config.toml
num_hidden_layers = 26
hidden_size = 320
num_attention_heads = 5
num_key_value_heads = 1
head_dim = 64
intermediate_size = 832
vocab_size = 11067
hidden_act = "glu"
norm = "rmsnorm"
norm_place = "pre"
norm_eps = 1e-05
positions = "rope"
rope_theta = 4170.0
rope_fraction = 0.5
qk_norm = false
attn_scale = 0.125
bias = "none"
tie_word_embeddings = false
parallel_block = false
extras = ["shifted keys", "a norm on each head", "value embeddings", "hashed n-gram embeddings", "skips across layers", "LayerScale"]
init = "normal"
init_std_qkv = 0.0271
init_std_o = 0.00376
init_std_up = 0.0271
init_std_down = 0.00233
optimizer = "adamw"
learning_rate = 0.000997
beta1 = 0.95
beta2 = 0.99
weight_decay = 0.36
lr_head = 0.00413
max_grad_norm = 1.0
warmup_steps = 485
schedule = "cos"
final_lr_fraction = 0.1
batch_tokens = [65536, 131072]
max_seq_len = 768
doc_mask = true
train_tokens = 734600000
max_steps = 7842
dataset = "wikipedia_en"
Each number is 128 + 24 x the weight over its row's rms, rounded and kept within 0 to 255. Layers, rows and columns count from 0. The size above them is the row's rms in percent of the matrix's.

# layer 17 MLP gate, 832x320, rms 0.0401, rows 719-753, columns 0-63
size [103 100 104 104 105 108 116  86 111 104 109 112 106 107 101 106 109  93 105  77 102 107 108 106  87 106 114 105 112  94 104 102  94 103  94]
[[ 82  80 158  67 125 128 118 133 123 113 103 152 132 155 160  90 114 123 153  64 143 141 159 106 106 159 131 143  93 110 147 135 113 126 141 124 158 139 129 139 130 119 124 142 160 136 114  82 137 164 140 112 109 139 104  91 139 120 140 118 138 145 124 146]
 [130 171 135 133 154 121 105 146 143 143 157 161 151 114 150 109 119 123 141 141 158 103 185 131 101 114  90 102 110 137 106 147 134 133 135 145 113 140 128 118 114  98 120 128 138 110 139 147 115 128 167 128 115 127 114  86  65 160 116 106 130 114  97 122]
 [ 89 151 157  96  88 152 137 115 130 136 128 114 167  76 174 162 130 115 128 133 122 139 152  98 124  87 137 114 140  99  87 161 131 151 106 128 134 141 134 143 169 111 164 145 132 108 160 125 142  93 142 129  98 197 129  83 132 165  99  95  87 102 113 129]
 [128 130 118  91 113 148 158 171 107  97 112 132 146 140 143 122 108  72 121  84 118 128 109  93 132 168 142 128 112  98 109 122 112 153  98  76 125 117 132 144 135 122 165 110 158 162 104 107  96 137 150 107 125 151 139  97 142 169 122 122 127 114 113 110]
 [ 63 117 187 106 130 135 172 164 127 125 141 134 140 143 123 119 125 106 108  96 133 131 131 160 129 147 128 151 112 101 162 146 107 149  96 100 159  65 147 113 175 113 118 133 117  99 136 118 138 147 148 108 152 157 132 117 128 135 147 121 138 156 121 117]
 [127 156 131 132 125 136 135 137 169 110 126 125 134 114 148 118  91 148  99  88 106 161 130 133  79 118 180 127  93 127 145 142 113 120 125  89 108  78 135 180 142 129 148 168 110 155 124 126 130 111 151 135 123 130 133 108 173 143 133 131 154 139 149 159]
 [121 165 140 125 117 148 147 163 129 170 139 120 164 117 137  96 139 125 109 120  81 181 140 157 135 118 128 101 109  98 117 141 151 176 109 144  95 133 122 149 133 110 195 181 140  90 118 124 146 126 172 129 164 131  95 130 117 145 119 113 133 144 145 144]
 [148 112  89 116 166 161 130 119 114 150 112 135 137 110 128  81 145 112 106 120 107 116 159 154 129  78 142 102 106 101 101 148 135 142 152 114 146 101 100 186 142 109 135 121 137  82 103 122 119 150 126  69 129  90 138  89 120 135 141 111 133 107 122 145]
 [124 138 176  69 133 158 116 143 141 119 132 102 137 123 145 117 158  87  85 124 109 138 130 170 130 101 153 120 108 139 121 165 119 106 154 116  89 119 142 118 129 136 157 179 134 159 107 101 164  97 123  86 144 121 150 126  92 150  84 143 103 126 123  95]
 [148 139 128 146 130 159  82 118 134 128 139 127 163 139 171 127 118 149 128 130 129 168 149 141  90 116 122 129 126 160 128 138 124 139 102 108  88 155 132 113 129 125 150 136 139 143  82 102 114 148 160 139 165 110 112 119 143 112  96 105  87 130 186 144]
 [109  95 137 145 115 108  73 125 160 132 115 147 165 142 131 141 113 137 117 106 106 174 139 134 117  79 109  97  98  86 103 145 128 121  73 153 112 175 116 124 212 130 133 156 137 113 144 120 161 129 135 101 136 146 180 108 198 135 127 119 148 133 150 141]
 [100 147 143 129  89 164 136 169 110 143  96  71 164 144 130 125 120 173 143 101 147 147 136 151 102 112 185 142  81  80  52 180 121 123 105 153 169  60 115 133 129  93 142 135 140 131 138 107 140 113 153  91 137 138 128 101 148 145 140 107 119  84 105 146]
 [ 91 163 128 174  92 144 155 168 136 119 110 115 157 141 171 154 136 122 144 109 127 104 193 108 158 141 143 118 102 138 129 142 143 147 121 115 115 128 141 128 155 122 143 170 131 115 135 130 135 114 135 115 167 170 108  93 141 144 112 113 137 100 140 121]
 [119 143 150  96 115 171 138 111 118  90 130 139 151 114 150 141 147 136 125 110 129 153 127 173 143 108 129 137 143 148 122 156 138 161 105 156 155 123 120 103 123 111 134 118 147  99 158 142 135 119 151 124  93 175  81 148 140 131 111 102 136 107 129 153]
 [130 102 129 116 143 155 118 128 127 154 153 109 121 137 140 119 102 151 133  87 129 172 115 118 113  84 146  66  94 124 129 155 124 107 102 105 127 110 125 155 163 106 156 121 177 160 149 137 155 137 177 123 131 146  85 139 135 103  89  85 115 158 122 144]
 [ 89 165 101 113 126 118  98 134 142 130 156 137 193 123 155 138 124 137 110 111 151 123 131 146 122 130 124 116 137 141 159 117 152 148 135  83  57 134 136 111 104  98 149 172 127 161 122 139 141 168 132 120 128 126  90 122 155 116  92 117 129 126 148 174]
 [ 88 118 131 122 120  97 107 139 151 153 112 114 130 117  87 120 134 144 134 106 126 128 157 125 138  80 124 129  46 101 106 143 100 163 154 144 127  81 189 138  99 147 118 175 129 173 128 107 157 156 165 138 167 136 113 119 112 128  75  99 105 124 105 122]
 [133 123 100 126 126 101  92 101 125 131  76 148 124 132 162 104 126 120 140  94 152 133 114 117 122 143 127 137  97  67 147 148 129 121 121  88 143 109 113 143 151 136 149 125 173 118  92 108 117 159 111 126 116 183 112 141 126 144 120  86  88 152 112 152]
 [111 127 149 146 136  77  90 143 120 100 165 124 149 123 157 161 128 104 124  95 126 151 124 108 103  80 131 111 116  96  93 141 107 132 132 134 112 121 145 145 139 131 174 133 132 175 140  89 165  98 165 136 136 165 126 127 185 119 110 115 130 114 110 148]
 [139 172 111 120 123 146 138 142 154 145 119 154 148 162 174 121 101 176 114 122 189 174 126  93 144 130 158 140 113  96 100 133 203 130 137 130 117 118 130 140 128 132 117 141 119 127 162 142 161 140 145  82 161 177  87 154 153 126 137 108 168 130 102 113]
 [119 135 104  85 124 115 112 171 122 125 142  97 121 106 144  79 128 119 115 124 108 121 136 102  94 119 177  98 110 121 104 134 165 179 148 139 128 117 133 114 126  77 153 115 147 126 179 160 114 106 131 140 100 153 102 134 133 150 118  72 102 128 157 142]
 [ 91  96 162  83 121  91 146 158 112 143 107 103 135 139 150 135 131 128  85 110 131 103 140 116 129 119 144 126  78  98  97 160 125 115 120 106 162 111 121 132 158 130 136 101 153 131 101 120 125 122 144 112  96 136 148  89 149 163 129 107 122 104 129 110]
 [127 145 100 114 135 118 122 104 117  81 113 127 115 143 162 147 133 135 164 126 118 159 120  98 114 127 167 130 101 142 124 142 151 138 127  68 157 174 158 150 112 109 135 133 143 144 153  92 131 137 168  95 128 128 106  76 142 118 110 120 154  91 113 135]
 [ 92 147 144 122 121 151 115 156 125 130 160  58 166 111 134  58  93 126 156 139 104 124 143 149 138 126 104 128 126 116 127 127 165 143 153 106 127 132 134 126 132 104  95 123 131 131 129 112 143 150 169 112 134 132  71 131 139 155 106 102 126  91 131 106]
 [146 134 115 122  79 123 147 150 134 143 106 125 144 105 156 157  88 107 163 131  95 118 144 107 112 113 168  65 127 124 109 121 164 178 113 136 149  83 120 150 146 148 153 153 163  99 160 149 101 106 125 114 157 180 133 153 143 112 126  99 148 111 127 130]
 [ 78 150 166 121 140 142 125 159 122 106 146 122 152 176 146 137 138 142  86 143  83 147 138 119 177 112 132  97 115 104 107 146 136 137 135  96 173 141 115 123 179 168 136 153 146 114 133 134 135 128 151 145 138 152  85 107 158  86 106  86 122 164 140 109]
 [117 149 142 118 170 124 135  97 117 147 113 111 168 105 125 119 141 150 142 106 120 186 134 129 134 126 142 120 135 133 127 142 133 180 109 113 141 123 116 150 108 120 164 122 146 141 128 117 150 151 137 145 145 120 118 111 177 134 101 105 112  89 151 143]
 [100 113 139 126 130 164 151 134 118 131 116  94 160 123 134  71 139 115  93 108  87 113 120 146 117  98 132 108  79 148  68 151 130 112  86 117  86 152 109 150 174  83 127 118 102 161 120 115 147  93 156  95 124 125 110 151 143 117 148 122 140 100 132  53]
 [120 153 157  57 147 119 134 148  94 108 108 151 127 113 129 136 112 143 138  87 110 116 154 157 134 110  96 102  90 142 131 147 112 197 129 121 134 101 162 137 108 115 138 163 135 110 151 112 111 130 142  70 108 112 110 155 162 176 118 115 122  85 137 148]
 [ 85 101 120 114 106 118 147 134 151 112 139 136 123 122 175 121  69 158 141  99 141 127 138 132 150 145 137 118  86  96 130 158 185 149 132 111 102 119 131 172 130 132 139 147 125 129 113 104 183 143 145  97 133 147 126  91 151 163 119  99  99 147  86 107]
 [169 138 162  95 136  95 113 138 167 127  94 117 124 127 162 103 113 135  80 108 110 112 104 120  91 109 164 132 124  97  79 174 132 129 120  79 161 135 140 165 114  99 132 175 124 136 139 128 120 121 147 134 136 125 163 139 107 171 120 108 104 129 143 138]
 [130 153 178 151 109 112 113 158 118 125 175  99 152 134 185 145 107 167 122  97 102 126 124  86 154 152 151  91 102 120 133 149 182 155 116  91 149 134 126  99 112 142 143 152 117 131 124 138 159 133 152 161 143 121 119 107 120 116 142 112  97 108 115 129]
 [139 152 126 134  66 148 111 112 161 134 113 124 120 143 152 146 173 129 115 111 100 139 121  97 180  94 147 124 104 135 152 153 146 176 105 120 124 147 134 159 150 121 118 135 114 112 139 141 143 121 116 144 148 155 110 133 150 135 111 104 102 142 158 136]
 [151 140 111 123 162 195 117 154 137 158 141 138 172 113 125 118  98  89 142 130 138 137 141 160 100 100 134 109 168 116 138 125 130 105 116 111 120 139 109 152 102 129 166 126 137 139 141  98 156  89 115 147 108 147  78 140 122 151 112 101  87 137 166 124]
 [185 114 170 111 138 125 105 149 119 104  77 102 150 102 130  85 128  93 125 126 110 135 143 148 115  64 101 140  97 100 121 152 100 132  78  99 111 103 146 128 119 120 129 140 136 142 113 137 110 124 145 113 171 131 135 108 110 141  99 114 128 128 102 142]]
# layer 17 MLP up, 832x320, rms 0.0336, rows 719-753, columns 0-63
size [111  97 104 105  90  97 124  83 107 106 109 106 108  97  99 113 104  96 100  79 110 102 106 118  78  99 116 117 113 100 101 103  99  97  92]
[[113  85 124  84  91 127 133 142 136 117 102 161 101 169 144  82  96 123 154  74 120 129 175 117 112 150 117 147 135  99 143 117 131  83 163 136 132 118 130 151 106 124 136 126 144 150 127  89 104 167 122  98 103  99 105 152 116 101 121 120 172 159 143 124]
 [112 162 168 113  83 131 132 194 125  91 189 109 174 132 131 136 121 145 149 104 156 138 143 133 138 153  91 126 142 118  93 119 159 147 142 158 153 106 141 135  94 179 117 116 147  94 152 139 148 152 106  78  96 120 100 141 125 140 175  97 123 131 123 108]
 [171 130 134  98 117 129 125 105  72 170 132 124 161 175 106 115 156  95 116 166 158 117 149  92 139 112 126 144 129 129 106 159 124 122 134 161 134 149 132 124 142 133 151  90 138 126  97 134 111 118 143 121 136 154 118  98 112  81 125 107 120 137 110  78]
 [166 133 134 138 100 117 112 121 128 138 168 108 125 143 126 127 126 184 165 126  96 121 161  93 127 110 108 115 130 136 120  93 137 114 151 160 148 131 104 106 145 166 117 143 106  94  88 160 138 138 128  99 157 136 112 141 115  97 105 116 118 200 174  91]
 [133 153 145  82 116  91  88 110  90 128 104 133 165 168 143 143 145 122 105  74 107 133 107 100 138 120 153 138 157 147 116 130 143 162  91  94 138 129 136 153  88 106 165 126 105 120 108 120 122 114 127  79 129 168 121 120 142 104 112 152 132 120 150 138]
 [148 144  86  98 119 109 135 121 111 150 131  67 161 151 113 103 126 159 124 108 105 136 143 166 137 127 123 117 112 125 106 153 125 133 151 167 172 160 187 146 142 126 101 110  90 138 140 145 123 137 178 117 115 166 135 115 137 116 166 121 113 131 128 185]
 [170 121 156 132 108 115  67 158 131 104 146 137 155 131 137 140 148 112 139 146  68 167 127 137 131  95 114 118 134 160 122 125 122 184  88 153  72 113 175 148 157  94 135 155 115 101  95 117 156 118 103 113 110 129 121 164  96 157 182 103 120 137  67 140]
 [120 145 168 137  84  93 143 118 175 126 111 113 132 156 119 179  95 142 155 135 159 145 121 121  94 152 149  95 149 143 162 113 177 117 133 160 123 156 119  71 165 130  94 121 135 168 132 131 168 130 121 159 129 188 111 201 146 142 140 111 141 172 147 140]
 [181  89 131 111 111 129 158 126 118 143 130 161 109 126 128 131  96 132 123 137 130 116 166 132 102 139 137 125 136 122 159  97 130 145 101 159  97  83  92 147 126 144 135 161 163 140 130 116  90  54 110  92 168  73  76 131 102 141 112 128 138  98 121  81]
 [145 152  99 114 129 138 113 133 179  87 136  94 133 174 127 142 133 136 117 101 200 135  99 154 113 175 128 184 108 115  83 119 115 124 149 130 164  94 118 135 111  86 126 141 130 129 125 117 145  99 134 107 131 106 129 128 129 171 118 129 153 129 102 138]
 [119 105 124 109 113 114 105 139 129 179 111 128 135 163 134 128 110 142 118 135 100 105 102  94 106 100  66 127 133 114 130 186 146 100 107 128  80 140 180 129 137 156 131 125 165 100 125 151 132 131 137 135  81 120 169 109 130 124 179 146 100 121 151 145]
 [116 119 151 134 181  92 111 117 144 135 136 168 132 161 115 154 129 110 114 128 130 158 125 154 118  83 101 101 122 150 197 104 125 149 152 134 153 118 129 100 111 150 153 139 139 126 138  64 171 162 119 143 135 153 148 120 100 124  85 120 159 172  62  77]
 [142 117 137  99 133 108  85 127 126 150 231 178 131 126 124 117 124 132 128 164 122 116  94 116 100  98  94 113 123 128 130 137 109 130 150  90 187 154 117 139 120 122 152 143 157 161 129 103 168 130 131 158 115  97 125 123 150 121 110 152 103 130  90 105]
 [ 71 123 132 104 105 114 113 136 114  91 157 142 148 109 136 155 123 132 121 132 100 159 147 110 160 147 113  99 141 125 137 112 141 105 185 102 137 120 144 105 130 130 144 163 125 129 135 120 137 130 154 144 102 126 135 127 154 117 117 130 164 119  79 196]
 [108 120 182 120 129 146 124 105 119 160 142 136 160 119 118 121 171 107 113 129 102 127 149 109 150  50  95 125 149  94 139 118 164 127 122 139 151 131  95 134 163 136 106 123 144 155  88 145 116 121 126 108 132 146 137 146 185 133  93 122 142 109 168  99]
 [162 129 137 153 168 156 115 136 114 139 160 135  99 115 111 100 127 173 146 142 141 146 116 148 174 104  96 125 130 133 122 151 139 171  95 103 139 134 125  83 122 146 121 150 140 112  74 123 101 117 139 134 123  80 146 159 148 144 139 135 140  92 127 112]
 [121 131 169 138 205 117 116  97 112 129 107 149 151 129 116 166 162  80 129 131 104 130 114 127 179 127 102 135 164 123 155 143  99 118  90 129 131 140 115 123 113 128 118 142 101 104 161 138 154 119  90 127 145 132 152 131  99 143 134 134 125  95 122 146]
 [157 130 121 152  89  82 139 164 113 178 108 108 136 108 119 145 100 125 130 140  69 110 153 136 115 124 101  83 135 109 101  98 105 150 120 157 117 151  97 169 150 140 130 132 129  89 152 126 126  92 132 171 141 163 112 141 133 127  90 119  91 132 161 130]
 [ 92 111 155 141 114 118 123 150 146  79 128 167 122 147 139 145 134 153  93 118 103 162 133 106 111 120  99 102 116 157 106 155 136 158 134 179 124 133 130 129 126 117 150 170 131 132 129 134 119 120 134 132  97 112 121  95 120 124 173  77 203 111 102 116]
 [170 118 146 126 141  97 136 132 106 144 125 142 148  74 100 116 144  87 112 129  92  86 165 142 134 123  93 109 156 141 134 139 104 120 127 116  86  96 128  83 134 113 143  93 159 112 142 130 141 172 117 150 112  62 119 124 142 100 145 151  92 127 138 121]
 [138 110 154 102 116  81 143  50 105 147  70 152 113 113 120 162  96 112 134 144 138 124 135 113 149 137 144 107 134  75 139 115 146 116 172 130 114 203 128 120 134 106 121 143 152 150 126 136 123  89 104 107 117  95 115 157 166 109 108 132 146 104 109 130]
 [155 159 122 108 126 133 153 147 132  87 110 163 132 156  99 116 103 159 118 124 125 132 134 151 133 156 105 117 161 110 184 101 129 133 141  96 132 134 148 116 160 147 117 112 140 113 148 154  93 109 134 162 132 117 111 137  79 141 163 108 142 148 134 172]
 [160 141 131 145 158 148 140 131  94  93  95 132 144 123 148 150 125 115 124 134 106  69 162 108 100  81 110 122 150 148 130 112 149 156  98  93  83  95 129 149 120 105  59 117 122  76 139 139 134 117  82 129 124 117 135 122 130  97 174 126 126 179 197 116]
 [103 122 123 145 130 142 163 131 124 110 128 137 162 116 142 115 135  88 147 129  95  92 127  83 133 114 109 108  88 111  88 153 120 142 137 117 140  99 135 110 134 144 160 120 168 117 137 133 108 161 149 162 148 113 112 124 149 144 142 117 118 169 102 103]
 [104 115 137 125 107 127  92 133 114 104 142 120 113 127 158 148 146 136 164  98  96 159 109 106  87 119 117 111 142 161 128 150 116 123 124 114  86 124  76 178 109 167 116 111 152  83 139 117 113 126 137 129 106 146 127 142 116 131 121 144 132 162 138  90]
 [150  88  96  82 132 138 101 165 168 169 124  95 139 112 107  86 135 105 104 124 121 136 122  89 134 154 138 111 114 125 121 145 107 145 121 126 157 143 131 145 119 117  95 140 101 111 131 137  68 114 165 106 105  73 122 116 145 120 131  94 154 137  87 126]
 [155 116 173 113 147 105 123 125 109 139 128 120 103  97 113 127 165 104 136  95 128 157 124  78 146 144 182 136 130 157 123 127  84 149  65  88 147 146 131 120 137 141 158  99 118 153  99 132 149 152 132 175 111 136 130 114 175 151  80 130 161 161 126 148]
 [147 150 124 173 136 109 133 144 161 114 159  89 121 145 145 157 161 108 171 125 162 155 120 133 105 194  94 131 129  88 153 106 106 120 142 126 192 136 138 186 117 169 115 124  95 112 116 123  74 114 165 114 140 122 116 137 137  90 113  99 134 180 159 171]
 [130 148 176 134 139 118 193 125 107 141 100  89 148 117 117 132 195 121 123 135 151 172 135 137 126 170 135 130 129 142  95  95 136 105 183 121 164 124 133 117 108  91 126 162 131 143  84 157 138 115 117 139  89 121 141 108 116 144 101 140 146 115 145 142]
 [146 181 148 123 130 125 104 107  95 154 136 112 138 119 118 131 152  89 128 133 111 165 146 130 107  73 119 134 167 137 113 111  59 134 128 138 163 141 132  85 135 124 147 134 133 142 137 120 111 120 128 152 125 143 125 167  99 140 141 145 159  80 154 147]
 [ 93 111 106  79 155 141 126 135 148  99  93 113 137 179 150  89 119 143 110 126 135 136 159 185  92  88 143 144 142 105 110 134 145 119  72  88 117  96 144 136 100 124 133  74 137 137  77 125  97 140 134 102 127 115 124 102 101 111 144 126 116 107  58 154]
 [125 132 136 142 146  64  98 164 114 129 171 117 134 117 185 152 107 157 134 135 111  87 137 106 175 153 143 144  98 142 121 159 172 144 101  91 164 130 123 123 145 127 109 155 113  95 132 125 152 113 140 155 126  79 141 147 127 124 108 147 120 117  95  74]
 [139 127 134 132 183 104 148 120 115 153 136 129 140 101 111 110 127 100  94 131 130 154 142 120 108 160  97 139 148 143 128 136 124 117  93 142 133 112 112  55 114 109 129 149 169 121 113 129 125 109 126  91 129 139 115 111  88 131 137 167 135 141 104 173]
 [134 111 116 142 138 118 127 196 131 133 122 106 144 146  91 140 105  82 113  96 148 134 132 144  84 148 170  93 150 131 158 117  94 146 116  99 115 153 102 148 112 163 148  83  91 141 105  92  91 135 122 128 156 139 159 150 140 117 141 115 132 168 167 136]
 [158 102 177 114 140 109 125 132 149 122  82 129 107  99 123 100 177  55 114 119  72 121 111 134 109 112 102 166 105 144 113 116 127 126  98  89 101 122 131 113 152  95 114 113 111 108  88 134 115  87 145 104 156 119 129 118 115 127 107 143 125 118 109 188]]
# layer 17 MLP down (transposed), 832x320, rms 0.0324, rows 719-753, columns 0-63
size [111 102 104 109  94 103 113  90 107 106 111 108 113 100 101 111 103 103 101  77 111 106 107 112  86 104 111 114 112  98 106 108 102  99  91]
[[ 92 113 130 120 124 105 121  97 177  77 132 151 157 163  69 148 137 159 124 110 138 121 112 136 152 146  84 150 116 158 141 128 106 128 123 133 159 133 149  97 121 114 124  84 151 106 161 105 113 160 110 123  95 114 135  96 143 139 178 131 109 140 120 107]
 [129 116 144  81 109 127 101 142 152 112 131  90 176 102 171 119 156  94 106  83  95 143 149 134 114 144 108 120 154  92 123 127  98 168 133 164 168 109 121 121 129 110  96 148 115 116 152 115 169 130 142 120  85 104  92 119  94 147 114 155 120  86 125 118]
 [169 139 168 127 113 129 156 124 101 144 125 128 133 121 129  88 169 137 150 119 115 131 132 167 100 141 113 159 111  96 111 141  95 102 137 121 146  96  82  90 116  85  99 135 131  99 130  99 136 136 167 142  91 137 171 111 147 133 117  72 165 118 128  94]
 [134 130 107 161 113 145 103 105 165 152 122 139 135 109 128 121 121 125 142 154 135 194 182 171 120  88 135 137  99 114  86 128 142 126 122 131 168 136 110 117 154  85 113 170 103 131 140 139 155 115 122 116 115 137 127 101 118 115 145  91 105  93 121 123]
 [ 79 112 140 163 110 129 160 171 158  96 167  84  85 119  96 175 135 137 132 133 131 132 148 149 107 161 103 118  74 115 147 117 139 115 135 124 134 148 128 114 119 123 105 160  96 150 139 108 146 148 159 151 103 108 141 151 100 100 100 106 148 149 124 145]
 [134 157 123 132 173 134 137 125 109 127  87 126 137 108  90 158 109 109 144 136  87 113 163 125 152 113 155 141 128 121 131 175 136 136  99  97 119  72 132  97 129 119 141 109 107 140 139 134 130 159 127 131 128 119 134 195 171 155 137 157 117 119 115 117]
 [148 149 141 117 158 133 102 112 145 112 118 126 136 156 116 142 121 166  92 132 141 124 117 146 132 114 103 137 183 160 122 132 196 156 120 137 126 114 200  85 137 125 146 138 127  92 159 130 113 129 139  96 123 105 130 123 142  83 160 119  99  99 113 160]
 [132 122 110 126  99 136 124 142 121 117 112 110 142 140 153 117 171 141 138 109 124 135  86 167 106 212 122 132 128 141 119 115 142 175 102 114 133 151 174 120 119 104  89 105 128 128 135 117  95 131 140 165 107  99 156 115 139 137 128 126 171 111 169 120]
 [143 120 127 138 123  99 119 116  79 163 135 169 166 116 162 168 137 123 103 120 116 125  72 160 155 116  83 152 168 136 159 125 124 112 149 142 168 178  76 150 106 129 161 147 130  94 110 129  96 140 105 190 142 149 118 151 158 138  97 115  93 161 110 151]
 [129 119 113 134 131 149 146 173 154 136 145 155 109 129 109 102  90 170 135 123 101 118 145 125 161 130 144 111 127 130 139 171 143 170 134  93 132 181  99 115 172 124  94 157 146 140 126 116 126 134  80 112 160 136 127  93 113 132 167 109 135 100 114 162]
 [140 127 161 149 109 135 116 108 148 107 138 148  99 112 167 143 107 111 122 133 132  99 122  97 141  98  79 152 145 134 114 113 127 120 107 134 117 130 151 123 147 148 166  99 131 143 135 116  98 154 152 122 101 138  90 111  89  88  91 133 132 129 140 104]
 [160 108 159  84 143 103 133 112 145 111 124 125 108  63 159 105 114  78  78 131 109 156 129 184 141 126 136 119 156 137 135 154 147 126  90 152  97 154 145 132 107 160  96 154 137 120 116 146 123 131  98 146 141 132 138 110 115 100 103  79 158 110 129 120]
 [136 120 128 133 115 176 126 151 132 136 138 163 101 106 111 106 101 105 109  90 173 129 131 145  98  91 165 150 142 137 121 139 108 150 106 113 129 109  99 130  94  88 100 124 119 134 124 132 145 171 145 131 143 148 140 155 115 126  98  82 138  84 142 137]
 [ 84 131 108 139 138 135 170 158 159 115 109 110 101 112  90 149 184 145 125 145 114 171 149 156 109  90 136 145 120 157 142 164 132 124 153 102 155  99  88 121 118 136  99 119 105 138 108 155 106 103 126 149 172 120 105 109 115 115 160 106 125 150 123 114]
 [117  95 132 128  92 113 105 101 129 109  86 138 141 174 137 166 115 132 144 120 106  93 146 136 132 153 142 140 156 149 116 162 123 174 161 133 133 105  91 121 134 156 138 107 142 115  79 133 148 163 154 110  59 109 111 146 160 113 161 130  97 127 186 132]
 [133  83 167 111 124 118 139 159 148 114 104 178 111 141 147  79 107 145 106  97 139 136 113 106 121 129 128 170 163 146 113 117 131 167 145 123 155 126 154 142 121 139 106 136 154 127 117 119 104 135 120 134 122 109 142 104 101 104 132 152 131  74 108 138]
 [149 145 168 171 164 103 154 138 118 154 139 140  84 127 100  92 138  98 108 134 161 126 158 126 153 156 130 119  98 109 126 127 152 148 122 106 123 129  82 143  80 122 116 171 137 152 124 144 169 120 110 121 102 129 181  95 108 117 130 113 143 116  97 120]
 [125  80 144 125  80 155 140 148 111 204 117 140 113 107  71  95 104 137 118 167 137 178 113 139 152 149 135 128 135 120 130 108  99 120 157 136  77  98 136 129 114 118 140 168 119 160 104 141 149 134  68 113 142  86 172 128 148 132 161 103 146 125 152 139]
 [133  99 119  87  94 151 107 110 102 141 147 102 137  89 134  97 121 111 144 138 158 129  93 114 126 142 138 104 126 148 156 135 188 167 141 135 132 110 145 130  92 146 164 139 209  99  97 150 137 138 134 145 191  87 160 169 134 105 113 175 110 139 127 128]
 [129 119 112 109 119 125 107 109 132 126 135  86 183 140 171 144 138 136 154 124 105 118  88 100 125 149 159 110 133 125 140 114 131 133 125 117  95 128  98 186 131 114 105 139 138 102 165 112 108 123 123 124 144 165  84 143 135 134 116 129 148 117  96 120]
 [ 90 158 125 157 132 150 128 117 136 132 126 107 124 152 119 124 140 135 126 144 100 163 148 157 127 148 131 162 169 164 142 124  98 170 149  93 126 116 122 127  89 141 104  97  90  99 131 155 156 190 140 136 152 119 123 160  95  92 181 121 120 127 110 126]
 [129 121  83 153 138 144 117 109 148 161 145  85 129 100 110 136 159 108 180 140 129 114 127 119  92 119 124 138 107 126  89 134 150 124 137 142 126  90 154 109 131 129 137 146 121 165 102 108 120 163 163 113 143  99 132 123 119 124 139 191 107 109  97 183]
 [141 148 137 135 132 169 131 123 106 143 156 123 123 161 145 134 151 159 124 104 132 109 143 134 109 138  57 119 146 151 135 109 138 167  98 127 107  82 141 132 126 104 105 146 154 136 136 108 106 113 139 146 125 118 113 122 107 139 141  94 132 146 126 120]
 [130 116 113 117 116 126 104 133 164 102 143  98 108 150 104 133  90 144 139 141 134 133 126  86 138 120 118 116 129 100 150 103 149 166  94 107 170 115 125 137 123 143 127  83 105 180 110 165 133 164 123 137 160 150  82 131 112 149 140 107 144 143 153 136]
 [116 145  93 118 129 133 142 128 107 157  93 155 119 123 129 152  97 158 151 157 105 105 137 135 166 115 132  92 128 160 121  74 196 124 122 137 131 147 126 107 143 120 144 161 114 123 101 135 139 127 120 164 153  75 152  80 150 110 123 161 133  79 142 146]
 [131 110 114  96 138 158 112 151 146 117 119 172 134 124 123 129 140 150 165 133  79 112 146 134 129 129 151 104 146 115 131  75 126 169 153 119 157  98 113 127 121 133 127 108  96  96 116 143 119 128 141 147 127 155 102 110 115 108  94 105 181 163 125 136]
 [153 118 142 140 155 137 148 128  99 118 107  92  91 132 100 136 108 120 169 148 136 113 129 105 153 168 132 138  94 142 114 129 157 162 111  99 131 116 180 127 134 133 111 134 127  77 149 124 129 174 150 150 116 118 107 143 170 161 109 156 123 133 119 140]
 [139 158  89  97 178  92  93 115 116 132 181 128 153 166 133 163 127 108 142 146 137 159 158  99 141 141 119 134 119 161 157 122 131 139  75 112 172 124 133 143  99 137 101 126 139  99  98 113 125 118 110 131 115 173 135  79 116 110 110  96  96 125 118 169]
 [106 142 124 123 115 119 106 124 160 141 144 117 140 131 111 126  96 134 111 153 122 187 115 123 146 120 104 122  96  37 141 116 119  97  97 106 118 122 151 185 137 116 184 157 163 175  83 151 137 147 127 140  87 160  89 169 169 155 153 156 145 113  82 161]
 [135 154 170 110 127 141 158 130 144 130  98  91 136 169 132 113 111 115  92  73 111 157 110 168 101 135 114 166 129 159  99 130 105 130 152 115 135  80 106 149 142  96 158 124 148 124 174  81 143 136  97 112 131 133 147 144 154 140 148 121  91  90 150 155]
 [161 164 108 131 111 124  93  97 158 117 170 105 125 113 132 123 120 165 133 103 128  99 127  89  90 192 120 129 153 156 161 149 159 140 143  97 189  99 138 112 102  98 106 134 128 136 136 139 138  92 116 115 120 122  98 140  87 166 117 107 114  99  66 140]
 [134 149 111 161 113  87 185 157 123 122 163 155 141 122 131 180 167 106 133 124 138 106 141 146  99 166 165 178 114 135 132 129 113  95  92  97 136 130 108 165 117 140 108 151 134 157 126 112 111 125 106 145 116 140  97  85 158 168 155 158 117  91 124 144]
 [108 132 118 122 125  96 152 151 130 115 162 155 113 157 135 109 139 108 160 105 141 139 133 120 121 149 126 120 130 134 132 113 133 135 171 122 132 106 126 175 103 142 153 126 120 133 108 114 119 177 149 120 171 117 157 132 131 118 157 138 169  90 137  92]
 [102 120 168 160  84 161 165 142 150 107 125 122 139 101 122 153 103 126 103 149 125 162 130 131 140 140 144 131 146 141 108 113 132 123 126 173 141 103 101 124  60 157 139 138 114 133 167 117 141 146 124 129 151 151 132 148 128 147 129 117 138 111 162 172]
 [137 106 123 146 148 128 109  98 120 111 147 170  94 159 127 146 131 126 112 141 169  89 127  79 138 136 153 132 121 111 155 123 116 110  77 142 154 139 136 150 136 167 108 115 161 112 108 106  89 160 145 121 168 148  93 119 152 157 170  89 141 145 109 149]]